{"num_hidden_layers": 9, "hidden_size": 224, "num_attention_heads": 5, "num_key_value_heads": 5, "head_dim": 64, "intermediate_size": 896, "vocab_size": 8192, "hidden_act": "gelu", "norm": "layernorm", "norm_place": "pre", "norm_eps": 1e-05, "positions": "learned", "qk_norm": false, "attn_scale": 0.125, "bias": "none", "tie_word_embeddings": true, "parallel_block": false, "init": "normal", "init_std_qkv": 0.0176, "init_std_o": 0.00415, "init_std_up": 0.0176, "init_std_down": 0.00415, "optimizer": "muon", "learning_rate": 0.0015, "lr_mult_qkv": 0.4, "beta1": 0.9, "lr_head": 0.00474, "max_grad_norm": 1.0, "warmup_steps": 200, "schedule": "wsd", "decay_fraction": 1.0, "decay_shape": "linear", "final_lr_fraction": 0.0, "batch_tokens": 32768, "max_seq_len": 512, "doc_mask": true, "train_tokens": 165500000, "max_steps": 5051, "dataset": "wikipedia_en"}
Each number is 128 + 24 x the weight over its row's rms, rounded and kept within 0 to 255. Layers, rows and columns count from 0. Numbers have three digits each. The size before them is the row's rms in percent of the matrix's.

# layer 3 MLP down (transposed), 896x224, rms 0.0346, rows 31-152, columns 56-111
105:116149163087127134140126127110144138142148121181098151142119147126124140138141093083125129167113132135162113170102133103175143159127086129093119135076123144127123134113
116:118167124108112105124114127133156142082128136148183119091137115148058084113131125178086108097139129133092129120161137129134122113109146122120138097104171115124117131161
068:136136136152148170149080140148135135135122124163124157075111101074095128083195089161153152104099115130125101105158090157111101120140112148167104117127125109111152072119
102:112110104140088128100129114107117154131141146163131127079167130089112123126144094135116175153132100087134103171116136127137149110131157184119095155130058130128131108124
081:147156174111158141131097093094125129124145109155114149125163117159112115125183129147131149147103134124141081118104153107105153104123082128128139164117142123134119083139
104:129152135124108117124159107165117131091116134127101125100102154154096123127124108139089114127132093149177138141140142088152083095117111136112130122130140104130131125201
063:172160135128106118100130129145128148085128126118123136094162157139120142115126120071132113106126179146138108123114098151136099146091136111106128131195106098132165091110
106:130118121102122135131123100137083122131118128112091150109111142111170121089133111152137118149125112137112131137134145134152155134144102117159141129192081105153176194153
156:096120146059160151109150144105121117130137137144142129120119134093126134107150117158165120133097142102160149117194082137136152146125120107088092118113145128161139162120
119:163104143125118148115140114152110133124088129128103147110098128108136115118131063106117169127115107182099167161125110162176139123161159161128099102161166173136174165102
086:129088146110104118139105122143120163129118134120132094168120113096141157133114109134125131097130172147129109115128110120123122149090136130140138130154112101107111163080
125:086165133175099097142142118113108136110144109093142121112121114141124137147131164139176108105077165132106117141131131147101162115111145154118138154139132137149108140140
095:141151117071139117174138093152111152120058142148113136138148137138162137122114121134108092128157111122085140163099109148160182176129130126099084145129150145114159076114
082:111159169131105123140139156141116110103140149119184112146152099109138127188130099117120139102115132113097128104132132129122160109097101125094089153093130098171149158114
088:129113161146086136128180116110124133117119111113107119134128127120098114111114114101119179088165106133118142176157145129124147067149152084098136131140139138175126167152
093:177119115133128111146132158126109090134141127149178157156108147154114151113110139138126140089122164121152153132154112125115122135137170135097107137148102148133095123144
054:126115106127120137136133142157106130119133137108160125127146129169106133123122137165152142174171124131149118133185087109149088154129136120136125121123140108099136149095
111:134176130146111137114147124126136123131136133107109134138162128189145130132120128105130144118119110117109125135126125088168145181123164115139092160118158124124165145122
080:127154143138155125123108144137118112128093138089098121133131146143152156124122120124142135105122131089116115121155093137134149089171159170129144107132124144130157130114
092:094144144138137098111143089119167090110110165140105137092140098132133122143097125139124134148100101135144167146169091127142117129092151140158138138150118142144134131168
097:153091153140161165101106096152163129123135101147110146102164129150135105161096120080114091121122119082118160151098117105144119114109115114121152082135145093156151088143
110:141147146109155111096139112092152150099128099104095166092099175146100114139124133183099136150153117122105107132110126156154101102130105147139161147096172123157175138104
101:129149099149152117092099148128103153144128135120147114130103132133138125125143109094106123147116156117146056108152145141144131148136086145123142102105141121155100137105
141:118126138083131136137154103128149122116125121118076160117124147149155129138129149082126095135129116173115136098160162121143108150159090079130125166144129085073074141095
073:171098117155142092102128105140168156152104134182126158124148123145115153116091130111120115111109140102111161124154115094118130114145136131158133121123126103131123128174
127:085136119122147128160116106146119116165111092084098157153104195148151167099105160134133129132131096134145134121127108098105129090121142122145120152095133097128128085132
075:126124098141136085086153141165109130154132164134144141144106081099098116158113126121108098184153104137159139113130155158140129114156152099143125143145105105139142138090
135:108120127130126159160082127151120108105122117168139126103152114138141146121130116145125082155146121144128160148118126169143149187158142127108140120122088131095091129103
077:109120130114099070118133153079105095133120107132130140115160129129125111129153166170139140114099151093143099128182139178100130144137150130099075076148103126137130151129
098:126204151121134129082170110116142122119129174145127107125097119106138119124103154093125109106128104126119147142139157142123118105110135078112120139133135131161160154159
095:107135097180154122130142089135104098105157098098136153124163103108089133114124177091154133140152125082130110126142134140118133149119112156113161110154139141109080127155
103:114112126148117144138143173117159108127160142092159147138174162129134138118112123104091162121110125116090145139118129139143163092140143144137080122102163111113080114146
106:138124117113140127148110124113145136122108079108149098115154168125142116115159128151165135145155102150123077070152163136123114098110180127112092122159113102125128145101
093:094103131097161144148127126129105119154153112109108138177150151147099137141142100142173091128135116099166137115106136130169101102150133137120126105077119129170097086101
134:147111127112131147143101143102106142144133096145122151143137126110131112120143125143126158165141114124130145142124129106119138112153047132104119134123112117121084158105
093:132090117156139155121100139148113138136109169119133095106070083124107150108130115125143106128090139152116101123124088151156118128153164166112093087179128128151120111150
110:169169106137140117123097146125118140105104110139136132174161141118145098145138133141130111134145111146155133124111153123131096138150136111106186106128110120076150114147
105:112092106113081123131123131139104125119151126124076150128119116122133127111132137117115125131074126116092128087094115170139165122109134139113111120148116138091164140144
113:100144128131180144109123140146098133108138106149162165152147172105139123110125095105137110115119119115104131120130118118140131130115154108149123151108112120116069189090
116:109122094102141122124141097108125073091115092128118147123097144137130114131133113122117156142089121097101141126112132127113131113159118174103134139122085071085112086120
078:126193117100150121128120076133084148142173130093153134121098164135143133138136123159125148124163125148089116124100105150090133125100104142128134098106121116127113126113
112:120147161154132123127115097150086167142130170121141114139108104084123164118073111128120145145132153112136138085166155089144127083183106101143149090100133126166085147182
086:149098131119108130148112160140145143117101091140153140114176118147117120111137101146122177072131154153146150116123137113139129127107149119145129119162097147090075116151
102:165115170108146097177148166138140144157153070155091127129129168137124133099130120119149137143078113123103078109107114090088099129130092139089149123133133121129150164111
061:096097093113115160139135120127155149148110123113141093129110156163118104137173148105078091121144156139103102095144177084106123114107109114155140137152110123168140140131
088:138104153105117084113139121110127137159125139115105130083160112176117160127113135173095079127140126105139156082160110150136168194111112117097136146122110108111123134102
115:111162124121082126117175103126126170124128118140107126109155110143131106173167163143110123167101148142130112147088114155140143084151121132106125092139110101137095129126
141:109081190094111157081093141116129129143108113170105106133136156113142122126100128119109130102158146117101134112066127192174164135140158173142127141093159126156135133105
111:144102156140107153112102118140118096127149133147121121124131137196154093126148066124145097144181132093118107145140123089100114090170107114151138120100112138078178122166
079:119133150095149078157161122134120116098133116114172173116151159135143160082120109133124108081159108120150158121128146123142118112160154142112112105127147126105105129127
063:192102135163118139127097109131114125096107117144113184111094136113170124114151139121158108147149118163149170149140056141065140134132104123151132134126122094150105148094
090:125100085139115119110123154137120110134089167105084166115097153171134123106164141116166114139138112124149130132119151141086110130122158113116166129131116121130105117130
048:162109106142115115140136105116126156137078134107176149109120120140113144074111128070121151114121110108166112095111142157126117134119146105103144126074136115103118123137
056:142151112100117144039129123117170130139159116123101140114070130151126095101091099175147127122140134174166122196133137119169115130118119109119136110141112129119160183141
116:070119112113095081185107151153129092107087129150129115106180172138102122117129091113127152119133132107123129143142150176079128147191131147160152121106107137143107103124
108:064121146142118096144150128130127085152175146152151109138133141126123136157103124108117113122114189115113135133125110092130132123065160153099131134138158143123113134075
094:094133098180135124149151113160114137098121145112147089108122100108135164116143121129100129120076120131138130126160140166078146092127148131142122102144127180134050124075
116:080157128122143139141107139111118125112131079140142137135168149112131073120153107110124198132139111096104106116134173100144129099142155095060174109127134115081087143131
130:113102072132103117145101143109099119151119119127163167161133130120134145163147125185133117128151121113128144123145164102141158149138092127077138143113075133100087076131
092:099153109128163116152139100117120150133110123135149125094097128100091116117117143118134147060133124122099091152167161150153142089128118119084130121159112157172150184156
065:127133111092126114150164142154093118125160135210110137100126125089099125130108146125121149133113155139101144116149133138120186146124130100136115109118113110133096111095
107:111118097090133120106130104127123116103106122131138155118156157145104143158154091117142115115117116163126107126173111144158114088138137157131110083153130112128097131155
120:123159130161194149095101120134111133107154160113128148126137093155154120121086143139122088171130154145123132138099104127080167161103130138122151116123121149075156091101
119:122100129106135169131135138159157088110115140142128118111132124111108152126112169186166147119149102143084115129099096151105156158116137154149145128105119162150119123141
139:127134195119115120132191083105135107133044133123101134128161153144091120093175152142118126110102105142145128147134110149134144150141148076131137143089152105165129104138
127:167135127105139140180093100077130133110115148153106086153148174119146127133109123156155145169103133139091140139121125142130140119110119147095111124174112162142142068150
118:116162117138134133161122128143132157110099130152161148109095126172066127112131135148139158111168115137141100116133075144107111149142138137135105158137125096120129173176
094:092095119161126119128126131129088156138140155140129124117128107132105114135121111114143120154145124125172116136112137126084139090089119155169106104137154122137126118114
085:144172087120123100104113069109075121090165080119154141126143147153150119147130111182132141137132133119134088151088147119151129106117112134115159121158162110109121129120
121:156190137156140148132134132137090149106083121143147154166090142142127153150166103132096128100095131119085119156150137168120114125113109184133134137125111099116091167142
083:201144148107156113133128147143092134121118133117152129142140139108132108131083118119115101127110126138108120133127128145149141111152085106106158190129129125132137095157
108:086113122144129085147110143124133149125129178143117128136112128138150122146122131104143107098105167123149122122128137107146095077118165132119139096142149146149116143115
090:101116136130118102118103158132113136134155136112155122147111116113179096172102137127085166109111109173171157126134154060140125133124136109100136133075127126101141117114
052:087123116161130179169131111118112114137139125142138156151128122124088100139047154112163104121112156130154136134078116177132142185120123138117174170108124123084113088154
098:089124122112112155185103097115134147118131071144129095125159184119155077097187113108117130107112106152131134110130125133165135081133139112105195110110110113100141088137
094:165106184150101142136134144130095121157100122135143104113121129108141164137129116168091126162099125109129119086126122148097111143122147139134140146082051166102103119126
127:136116132129114160143132137151149139218109145099120105142117078102057174123123118084170128085122112131123125097096131103125117162128112129143088084100116143160076165115
126:139140112125124113118118145099128127100124126111106112092092149108093144099143171108091111155132141094137175119123152139150137166129125143141137143110137121163137113130
075:111136117134139152105122132120125138133145106142134140144100148167143125181145112157150131106130140126123137141136117087115113134100113130149125157105129106108137138160
117:165100138144125125125109093129145140160133149141121153198172116110118060119111137118122134138150151160116116125118130120128163133163114115123127141097114127130125129118
091:120138143147174072141144123121141117128137158063129118166139144109132165137107093118170119136142154118140122140099155144156130118155152123132110144101168155114121119123
111:128113141111111098097157145119111103157106071143141137109139119087144122126138110115123120130117080104141108138134133159130095144134121134163113152127116103123142120098
116:134131169127080105121163148159139185123086107106179111147114111116131126176174147087135123133149101112095125141185143160124126085108171151119129118133100148145087124114
101:164118142122093085149144154120124123138092067121185165126145143167158122143116152154101146158079134068113109074131152125121136104131073144156117128140162118102099171128
073:123121155098144147153115111127131141130095134114111156105108123118147121132137118129172159136123132189109142146139105080144148145123120130129111151090113093139138115101
109:131160144159137085119148127140099118123100108171148152150121125087126133138157132158133123096119120117069097116094085116090103139179086131154119131111123122134124150140
145:146164114114103162132109083088109099114089133154128144154148142135101131093098133112145104156080109134149116074125104158137125130141133082160139144142089141122120177102
056:117113174160114130199147143119150082081136149095100154146100150131077127156122156098123160138126142155140154133129139136151118137121136147124143168121123119119166089134
146:124106088133108098130142094137122072132130132127067130081125119158127095114142155092151129131099155079146077102121162131127162108100099111144135156121117118113147153098
105:102151116118146055094127115094116142114110120125095143117108157089113127132143140143136125156092129132099136155093125132149137118163100177170102136167156086070159148174
094:129137081140122106105113093142094112116118085157142101150143103161128131112105153100149069118095131156163154127166144089133098116174170122120150108153114106110144129099
124:131102119152094138133090132106155147129106088150087129124152138107124142127127150157148085138080101164120153132134137116087167148116104092138094084114099139092120104095
106:097121073163080131157119142127105141130148137119140132099119130102097135162143109150096132164103108134126141149104147116152122136128095188135117140108139134147135112147
059:178138098125163121145146129114148125139104120149099122148161147084152152137173134124089132132160166153160115137126145153070099156109122171141163107097106118107158134135
083:119121129135123132136154119113149185149134128132104150140146099094183144121126140111143121143145108184126135153139124137135094115104135153105141110139093172143101105064
105:100097134089168147164120115160124123103128100140154127183136119119128102142143141125152113115164139171143151152104129120084162138088133134129112106100144110174122131124
128:146122134094185151117151102107131120132145125156147086139160111135098138143146117124135113136152136135157095138142131102107110141144094126112113113103138137111102162110
079:113112124099134145118119151127157126091136161147160088139089141155124109088108124134130121178107111115128115149117181108121124134118128101085087071123137149114163156124
134:088126100149104122123123144165097127103118115178087180159112126125083119125146143149191099156138138129114132154122110123137162123138141145098132108170134117204158148121
073:117154131135100174123159125126077140121154131078119131101107139152088162152154081138096155124159123161112114119121154115152115140106090144081153091090152072126104124127
120:144121155119092135134109135134126097164154153126142154146151106079105108100133184163102109130078115135130110115138131131124127119137094109115145131103115161186115102072
111:138145141135129152175154143126123157136105185130130095136111095094143142124075128105122148117141120095114162143125143126106122174084142118150121097131110159127162119070
106:145115132121153126122127104117116083109157128117150070179140134118117141151140109141112076177109129125170121096152147098121133150174115090144155158097105089130125140127
111:156125161092129163125146109129137152120105129117100146106117112161110144093137155127155155175145117098174130115176170118175112154102097145137140102125139095102091125176
081:120135140083124111173165077108106137143171144116127100115134148159091135123114114135158127154119117139121116122134118109132112114119122122122151149127162116100157113149
090:127133115134110095164183154141132154114115089130145172127142118121147103169100153090093187090162123111124142158121127164137101143108137143128103158118144157094136109128
120:140129152106147185145136120139124135180128156094131079112099123142112109073132138128089121148108155104094109140127102084171135136133101140130108102155168131148149129127
084:136107106122166084131173133136100129122141118169129157049139115121134132115112125119129096166177127115119111110131147136134145104183145127158124074118143128094147116132
063:085134120155080150138148133127189093110133145146151132159092132100161167125188125086150126180155144096094067093084095108107154144120099129087140147173145123144088097117
095:131130166158128136149135115077116105152126155118116068118152153149074172118112141177162119128106092150091119161143131069154112128093079129108091121128129130108121111146
111:139138136101144086135145105133109150157130118141128142161155160145102148164120089153082119146104120123113121084163177145148123144109147121161080132153102134079159108163
113:151118110107135131081103149134095155131126074170137188147152138094133143169122150141144134150147132091115094140109135103077149153129109106145110132188153147145123113154
075:136130124140141100131107093127166089123137135134129093163125132121092109087117154178088075084135137085110138109138139161123086118106084173136143088129156130156163140108
099:137112145130157122120113162118142117125155154149142096099115075144097105136138117102137067157133096100122151150132104154104135162148133147106150185147130113156162138082
095:162123139157090157128129112118134149181082122120119102125129156149151116129164127121099137090150148136107096112147134108109169120164167113120109156129137137132137125079
119:116131105119142098112099188126113139135150130095137154144105135167121143147155156159121148173136167118141143140159142127105134120124098166121079129135117154164139137126
091:110101091111062155124099154128143181169106103107150117103109133130154136123100100148137092098130119168095140137144108169138140125096131140145134145091076134096103093161
128:123114093165132104137103125132118121137152073143102131156127130130170116161085144149160137154111102105159106128109104104129146146090081149082099170135126103149099180108
056:088145177124178102132135116143132076180090163155164103101154125134144140156104131136123158121138148116122130132117150115157111166085139156165172108106125113143126152124
089:150117104145126104198134131126114111150128127124135129114098153127139145152102141059130151117146113131087129107144113157109087150082119116134134166116122134168105083122
118:142089150117135144137101149105117122147133130093146121149102096092167174086132115117164140110120133132181129098075122136139120142134142097134173118137103133143170125138
067:133124148140105176114176129139104159122123140089102103144104121130112112153151148106117160131116099120155119137103138157152145146121081118146143148128150086083125139166
# layer 3 MLP up, 896x224, rms 0.0383, rows 32-153, columns 56-111
112:121113124174154082123135143138123143141096163135128165115108155127136131165107159159133179143154106160092124148113093113140132147114150087088139113103112167138125100130
069:132171129099115098105150124145075105142097129129111116156143135153175146134125136123083119160142167147154117148135122088128130131112164102115116136113104136191127071148
092:096157137109116095121133125113096095107135118115129135129130084133150163105138124109135126120149108109119176127112163136134120115163162124110115119116128126122121136148
084:154123126091141117112124146125116139116172139103144132121095125126154145102128161162113154131130123159160117124126125102159135111124183100139142103189087137129133122124
102:116111124153124117141093141127122100117137167113113114099125113122132140181130125083138129122134113131126149141099115131149139136134114144136145159123097127117086097122
071:080113172128120116156085111115154119153121091103126131109177141133153140105099106145116159110123142099098118124126200086108106125121139131146148149120142143108114111124
096:090110111085169145121141174150108099134147143071179141123095150103127130129137128107145158124127181146141175140129147128136123150090147149137153155161140093102120136187
136:102078133120108119110127129107150161112153162132141105154127112142132131112108117172089093134128135143103115113149140133132051122095090144150141084105138197125114147103
115:135152102153128150173128158154123127165146119075088123142124141118139156147131147104125121144099162079123118209173135100110180134150094138096122126146140130162125127101
089:114116118094168112108153094106143133099140108085098183133111096109153115148112108119136107140131125109146123155088120096128125129147121121118072162142103105167118103114
120:121178118141119140122121115109093136150104159156104133157113145124113186108142070134094144140110143112174131117100154157131099150138133119113134148126150137140139100138
097:109116128143130100161127160132113123133156114128173114186119105102141110112099122144131140166133139133143129069151106150126120123103140131093147114117177165121117161096
090:154129114152119103118167100103122135116123133115154119115142149160106156118142162096137145103147145168124109145107121093114113126152118120146165078157120121135127106102
090:076108109131101081150160128144167142136123115096168132134135113137069111164167123097109125141099137088131113117134101137110153174138105158147166133106112137125104140134
099:125119119126112112106085126086149123120128136156114133104174115145125129148096126142150150108133121141139090106100128156138159142092133117171139142125150102121138152123
053:100080212128134069123099126124099151160115098126137145117116114124147125136100103090131124098118130102113147115108134150114133123117111122150143106154138133106155111111
104:125102117088134198188144128088123105117100131121121117137141110125161141145139072126118108113159127084155136077156138143130100126124096153137157153119115132095125145120
082:130081166147108124125093116132122124159146127170146127136169111105118089105103115115144111174138129137171096169108140101133133141106091125156120142187125157116123127132
097:134161134145097129090137098128165179195149075124107111144125148080145169088147158099159132120079102135163108144107139124114130138126131148128167168148096095095122133122
095:111137089098139108116147142141089178163129114113165100096077122138124176114115141118091127118131143126116148128146169147121098108126123124071126148089085117132144139117
103:114091088121113127166086197099097113109125144109196131141118125150089135147127133104116122116114159141164122134155125117117112143109149113132124132128104094163106118158
113:138102164123071109134143152128133152127122140133137117095109118154141158149098135103112102130178080139078156122120135119140103142120156150127122129118124140146139156123
152:114114140075117144152170107115118110128177131120092149140078114156126149136166150147113141168179075121127164116177151138177109120107134091135118135128138137119144127145
073:163132130139116136118173179086105102127153123156120147151178134143114101151159151105113135093157160098121109103166124098152151123129099095130123136141105126131137139106
116:125145129109105081120138170189174143107125150145162062109120102122099119148116121133118122156087146103137093128122114156137129169133118130115102162133119149160125126133
079:072145162122111156105098139154147164159137121083114134140108114115144132115122122130138150093120113117100127142108124059118144105110119118126145149093097119143168163123
127:132119151116132142098157120084089162138111115105122162131162126164083157122092165100142167108139117120103182154123108106129104131108157109126083101176063101164158118148
081:136111145135156144121098100146120130177150084145132147133151114124188104110091132113154154135104113137116117141144168114070113120137116119086155102180141129118160137125
099:063116117132112115118087084078144168141130131164135146155139127109096139136128117129121155145136104106167145078170173172153110125139118142089138116135136154111144150141
093:131122174080126114104175139156124134090157136146148123093127133122089152145115132125129101146124124176089149085126130152085138124136148134135138121146121121133127162114
106:157126148120126162104137156137112131068132153157122103105125128157121132144116124192083130146114128155136086132120130180151088116140142101143114101109067100131113129131
104:159153119133108104087104115147131143151134147091045105116118122135083124143089134141122090145180133115141124146117108135154111130098135125104064114134168111101099122109
098:139139104143125101097123172144149166146164157151132162122116138139146138137074118131105104085114183135079136075119177163085125068129127150119128144141093153102107119129
134:167116149167054099150168107100115142138088117095109111108112130152140110117156158099127140150149122119102121104132140175164135144161126129129111120138138101126130096167
095:126173166138179119137142120136107103061105109070111134114107150120097092182112121088133131128161131119148064166082108121154094111138148120180161125122151139126132122129
109:138132137150136108152114141125123101130135150122144093112083165102161161110115154117130110166147105131078126130161150139100142134168153160127124111165100134127119132154
112:102122144142145129102112116139128175111152142129109127169124080177121130120145105118119142115141139093168088161124137123124109120140136151146115126113134142094119128098
122:122108112133139125112101102136116108139119100089144122102176120110153118139138121140101131144130148124167111107136150138155145117121120113156142145168109100113140128171
123:129073146122083123095141130138051127132163156144111157119112149121166095144130173131124121112088100098110117116126136127100123191114129095164125136138117123147113155126
084:151145109140151147132145122162165143115093113121133092126121133101126174153126090114152140160084136162124159126088124131118141142167119109160136080132159135118110138112
110:141135133185112141114188128157109125080164099130138129095121128123130115123118102120080139121164110159145128130089094109153103142114126100111156163136136107123118114110
090:134125171163128108110115100099095092147114124125123151123134115162151119167166166131174157084149173106144119102160103135171144069109115121137116142137127100119165094104
101:131113153100153120125155111140102172127146152077097091121098136121179098122116107097115136098102161105101154111118119115119142120139130107116137133121147152096094159159
064:088155120153123145096084119166125098123099127120142126156150115101138070119127135155142165167140117148136147167085141148093076174109143124108153146121166150130146122095
097:111135158137145110126116103125135103115117107181125123168186115141161094147105068089157129146089165111110121139084135107067089095119107124109112151104154115151143154147
112:091125094152138120124129169153141141133157109176171150146121119139140138150138135104121112148143090166134173127171118110146108114098164130148157124129162132156156137093
135:118123124161143129115161124119124122175106099143120146104077136125095114157090079147120139153156133127094102086123116115144134150162140116132148123124125086175122132062
105:129103091131130124136153148154119148135140138107084132134147138092143176128136152116134121124095140091131134154107181129130146142153120141133124116121032139180111139157
084:091135129156134129110123093121155084148147121134134161112124127109158081122123094131130123160122103121112140117118170131131138141127083082126142127188113157110140178171
062:147101096125118100132118136125126139143145160110142142138125108123155159159138121134128117063133104145096131094152139108142114097092130099150156124134148104164150161105
089:124099099103145118100073128074119117140123112105103091125144107109183136099122107114133149152103167115126107135136133107099153161094131176126132144112093132160124118141
051:072161109098099149150121119096131132135134142112091122126110097160141144156179104147131127111117137084153119146129108115144166125109086143124114161119129156150117082136
061:128111110156122093165123154169132137128099114109113111160166136147147117127146121124123094089136157124110133086148112143114146146126093141106127148160134102105083091105
106:162112134143106115130101162112134116143119118126163143126137098121154142160095117130149073140086143109103159134161080093115128099131115125166144127104115161132113122146
112:120178158148102079146099135095098140126093142132145142121110142121177156151107123074127161132139136114148154120181115149181127127099083143150154147137130126102146124141
104:118147122122132179099149112104072138125092108148112105174160107160111124094142117084122133187131154111137114099135133137151179125153128106137175150122142187131137096054
120:097131128118105109112113130135118142155118143166108139110093126129111181127109098127107148095134097118129119109148102141125121151150112114164107144126147086183062129130
119:133098156150108140125124125085099127156108104170124158100128143136142138169119117132165136148124143103133129119112098135118096159143111148133142121111147136131150131144
095:138098140135114144135141154141112097119168139170126103101125140119117148182127141105130106145104105133104124102107128131102151152190091111127142095185139157136105128090
072:104165145118166120106133144101110159134138145132161121129189137107162133107153162150097174110109130110139125120127121111138073129127149142123140121111125166124109145131
101:142135133158120138108208105114117148147149107109117138144135088097118170134165094101129120118132103139135138102118116145138117131144114129177143101108125131116149100113
119:133137142112131165111143116117078143144119137143178119113118127119112144088110168139097169148149084121126116116141144141149127124147113139125168111123113147131101140146
113:093075099138112126102155133162148084110127134104144106133104136148130153135096130080082092141141080161161111106131114160149136171115124158160103114125108114135130144138
114:167148083124135097105127104121079115150173167148113107116158109092179156159102117102107127172166132096122112148128134120106141127151142163170117154165148142119117103099
118:145125130082144198127118153136133137135084123098140114134145130134148129105154078089138128133139129123148120137091085168146105085107101138162081133105126133109123137129
117:160111074131084144157136107163099102139141129105151152153142156119100117149106102108123145101133155127111127112173118124092142135120137128117149158177107111169182095135
094:128147124127086097104155076085095128130143137115145097139119148057142148121173121133124122136115167130100111087133118077117116138134107135129140115115096114157150159109
092:136130136099105171167120147144126169136131150138131129142139141140168114107127165099139116068111136148086124144110101131135087090071102152166150112127121103163137163121
121:128135120101121152100071133150100147111138152135152089105146141141140123070133100104122136165144165171124133120164140137156104137087147116141167117108109177109097150114
087:103133125139078121125166109096085137107123125099120110138126144153100109111167155116158191130091149095138126137111146127104155139126156135162117105136156096142099137128
107:114101145181091069107167104098109126140181135143142179171149116132105155077141100129098105137126121094147123102140144166131101127157137122146170136107131100124085177144
098:087084116134088110143175141148095121123148118118151131104075159111150119093112143070123154113154105123142117119177093146134121106115125115171139111164099113197156116138
057:132174126079096139096140149105078123093122200085132112161146158157151130131165142131117146167157140120150101134136138119105117102113125129142141116151160091142110142131
088:119136121132095141147145176139089110149123074081082078104121132136150146145125138110086160114140091065086151124143130121095147088158156124137118126103135124144123141122
111:103113128092123138132124141151149161173122163124120124139134149124137115139130112122075127102112098097159103142066103144109115174116148106116140142112147130145103155159
118:081151142146151190099113188117098161134118159156167156123121065140116133112127132161101135106129127107126091137093125106109127115095108120146161113102117173135172114120
125:146120100121146114150088158140161103138107113118091157094105158163177133134153151127150114154125115117154156138099103132135130085118111136173177101148107108145173099103
082:161141092116137139148120084138146089087108152137130129108152150154104097125152097133126113109160164150095150107180147123113120149147129124173133130144149144125098129148
117:120124128123126130132131146138113115147125133088111132155108137111122156143145076096080103100119130101147124126164152092110113107148138135163148124127148137145070139125
097:143161100084120116112102113127100121149147165117127131109087122165121109153112140099112123143154094132121124136115130125128135128135107141131106076153116103157142142164
107:140145116127128130102120132147165077141145110113165095102100144068129150098141143124132109184134122134124121105118090110116082104115111140140106135119147107114089120081
112:119122111172116077138095131147142107194092112147131150113138131113138151118139151103096145065128125081108100144163102142116082148168130097123195135143135133161144096142
106:140097148131108152103160137121144147131124116131127139142128148091131075203153127142107152103140178094133116075100160157087129114143140108117104141123153120125103080148
076:163170111140139103151105130162131134100117132151121118164123135130172124082092118120125099166118103072055141132088113159143120163117134101147118113165132158073123116146
113:109104096086117148086146138147136112117150150128157099120129138106133160141140088073127157178167147107101110135106125133157107131095134115161127119134102096139096151142
153:131150128118142145166107103151105140167107140109123097161105137144157119144101133122126089145128117121092146162084095131145121137173146139154136157130163124124129174096
056:141115166086120141111104143110127162118105134149104110094135151110159109140130125142140143151153132127103109124100145149123100167137138126130170124152139151070062177117
139:111099156120117145162114142096124156110124139110156123145130101118168150127146134141150122163100109145084105169122145130188170161158135119135131125153131140124135082145
108:155113116113140088102139128120098124125143103082089101120146122132112128133119190146147143114151167140112139125110130100116140109153133166087182137135099124132113144135
101:104108132125098148136125158099136106122133092120137150158074106129114123121120124128114157150125139155115132160168100127121119139106148145128126103127156097154115168110
113:068086150116157118119164149113131167150130143151125137102134126166143086119134148141147169186072127144140109135166131149146126150139142164146175135119140127160135100159
111:097138116107114136116102105100152096110138181115171134131147114098134126109132102097127129147114151122154113096123137146116099091137148138131097167169089169156143116142
063:167062132125112108101126142122134114144149139155152154109122114120168120118063123111140088132119084115172124097168133116142145092131084124148095086141184120133137172170
084:132155123149152113129102129141140107140139112151116118173106101066099137166130170142145154138066116143123129138096101088151157063127155159149128110117128170109125138133
101:155119102123155104121132095138124157163130102094079096114101115171158150130094154083146134122098144096148123141163124134078160120094121097122137170114159100139150092100
134:142103075134156190131105114117115160090136125121155104116143154129105117164125163133142131150137140103195064135141139115111128139137133121143130129148121158098132148154
082:119097147125132136146152101108079158136083086157166094155135115132140166181128064146154131127143123129153132133134140127156095126128132139119132095109139108160100102127
119:161171124099121116154137113117090139161133094167088082121094078174146118103086145139108133119116083112117146175155116145159133173108123118110121115140126135061112111115
077:133095108106132134145097136121156153149138160124100148134130115143151143124098137119147123159118104114139081093096117146080129193111149114179107134131107159161136153149
114:128128109134129151162128182131066130079096111080115134131151108152122136140131074121174131097190147090164120171111132140133117163073162159094137148130160102112123188153
114:125148117149134109118116165136131177071148116162176107154123096168117114113128129098102117164094144132152110107151107145140110113076168200107127126090143167110090122114
105:161107139116120122100194115141139152137101113095128122080080146129153144101143085124139162099139194104109144147112114170160098113136160124133143103138154129113118093121
112:147156096164150108088177136141125138099157165127139140154123133110163145162128119108151081120139111124145153136084132135115102170118133081147136110149136102115163099170
083:120107128142130123091137153133120077116145136110117130140150136154143148166094094116093159177151132093120108162122141049131151142118093162129154154127116109155113153136
095:145129132140160129121112140132076121134150129100126104117098110129161114068150146118115136113159092130145137081129124130118163121099112125129113140135136120084144123129
112:149167144160139104131126113099078160095117130178102144172144093143120116155100146136178108111138089180117144115148086128139120130126147103135143136118136105116138150092
084:124151142087136115093132118181112137105110135124138159123132080118146146117096131140169178106128150165100132111140128126132146128138128104117148151111120089147167125134
068:104144151106137156162119125118089170133129139152145115123084099132110119100151144160150132154143187162115203117123143162119134101104118123128131113118131132141149122124
089:103097155131117124151086177079119109111083139127141173134149142134130126118142119151197177160140115122118115163137130153153133115128136104138158106172135184196132143173
108:128140175127177131143132156174110108121165128108117129155148118153118137117084119101140140130140160117184127128135134123113115139162144131122155157120182128120121146120
113:119185130129126121155150152131102128102140178157116099143133136136113135140091154189149155148105144145112109122148130104130113149163115114166128156127146103145113145160
080:098144106146132142126128134102139127094125107123128143186125127156093136144128106133124115167150117149124171144135111125145125091152151096137153120133118163127120136121
097:095122135102110173109130147146147194131120164111134121156114126145190125092131147100101128104136116115131125145117129100142122153129097147123151156106086119150113170156
096:094137131154104099146124128073146112140130137167118117119119139119131157145165124117118143153092151129118093143132103147143133166126129103147140157151139125134115090147
124:112138163080147142117131138114161091094120117110139125122170154165120148125148128129112140176145078114136136100109136101130122136180094104104164112140155143135135163123
091:100162128095108095107116122094100138105113102135080137145088120141143106140108079111130147149120183074138119097102137131101138135153086129119105145147136122136127102141
129:109152106147157124125119135147148120136164153150092094144121086106119148117129098126119145161135110125102134127137151120137145119116172153198076152111149165108097134108
054:112129132171140121132111128155104159138181127118106146153150111153160146105129124114128131146132120140151152146109126118176120078136104100118131095189141141076106133098
089:132136124122130095118168148101161137109094151165084132136154123103156106139105114174137135151124135105136155169114108116132100116140123147161117105116136122131174132154
108:109097115106116103106104166146118157131075117130107130115138153099136099154122129105178141108108111120143117155130132130157177155137098141141128103110107130092096132144
066:129087161086128135077107126108126139138123124201188100120103139162128146120104089110108102126139125131156115113136106154097098138158129156141108122115140140138085129125
072:115126126101100095161120138091146137112144117139145160117159125127153141124131142103141120128123151102086115169112089171160131151124119140130097138129122129119140152183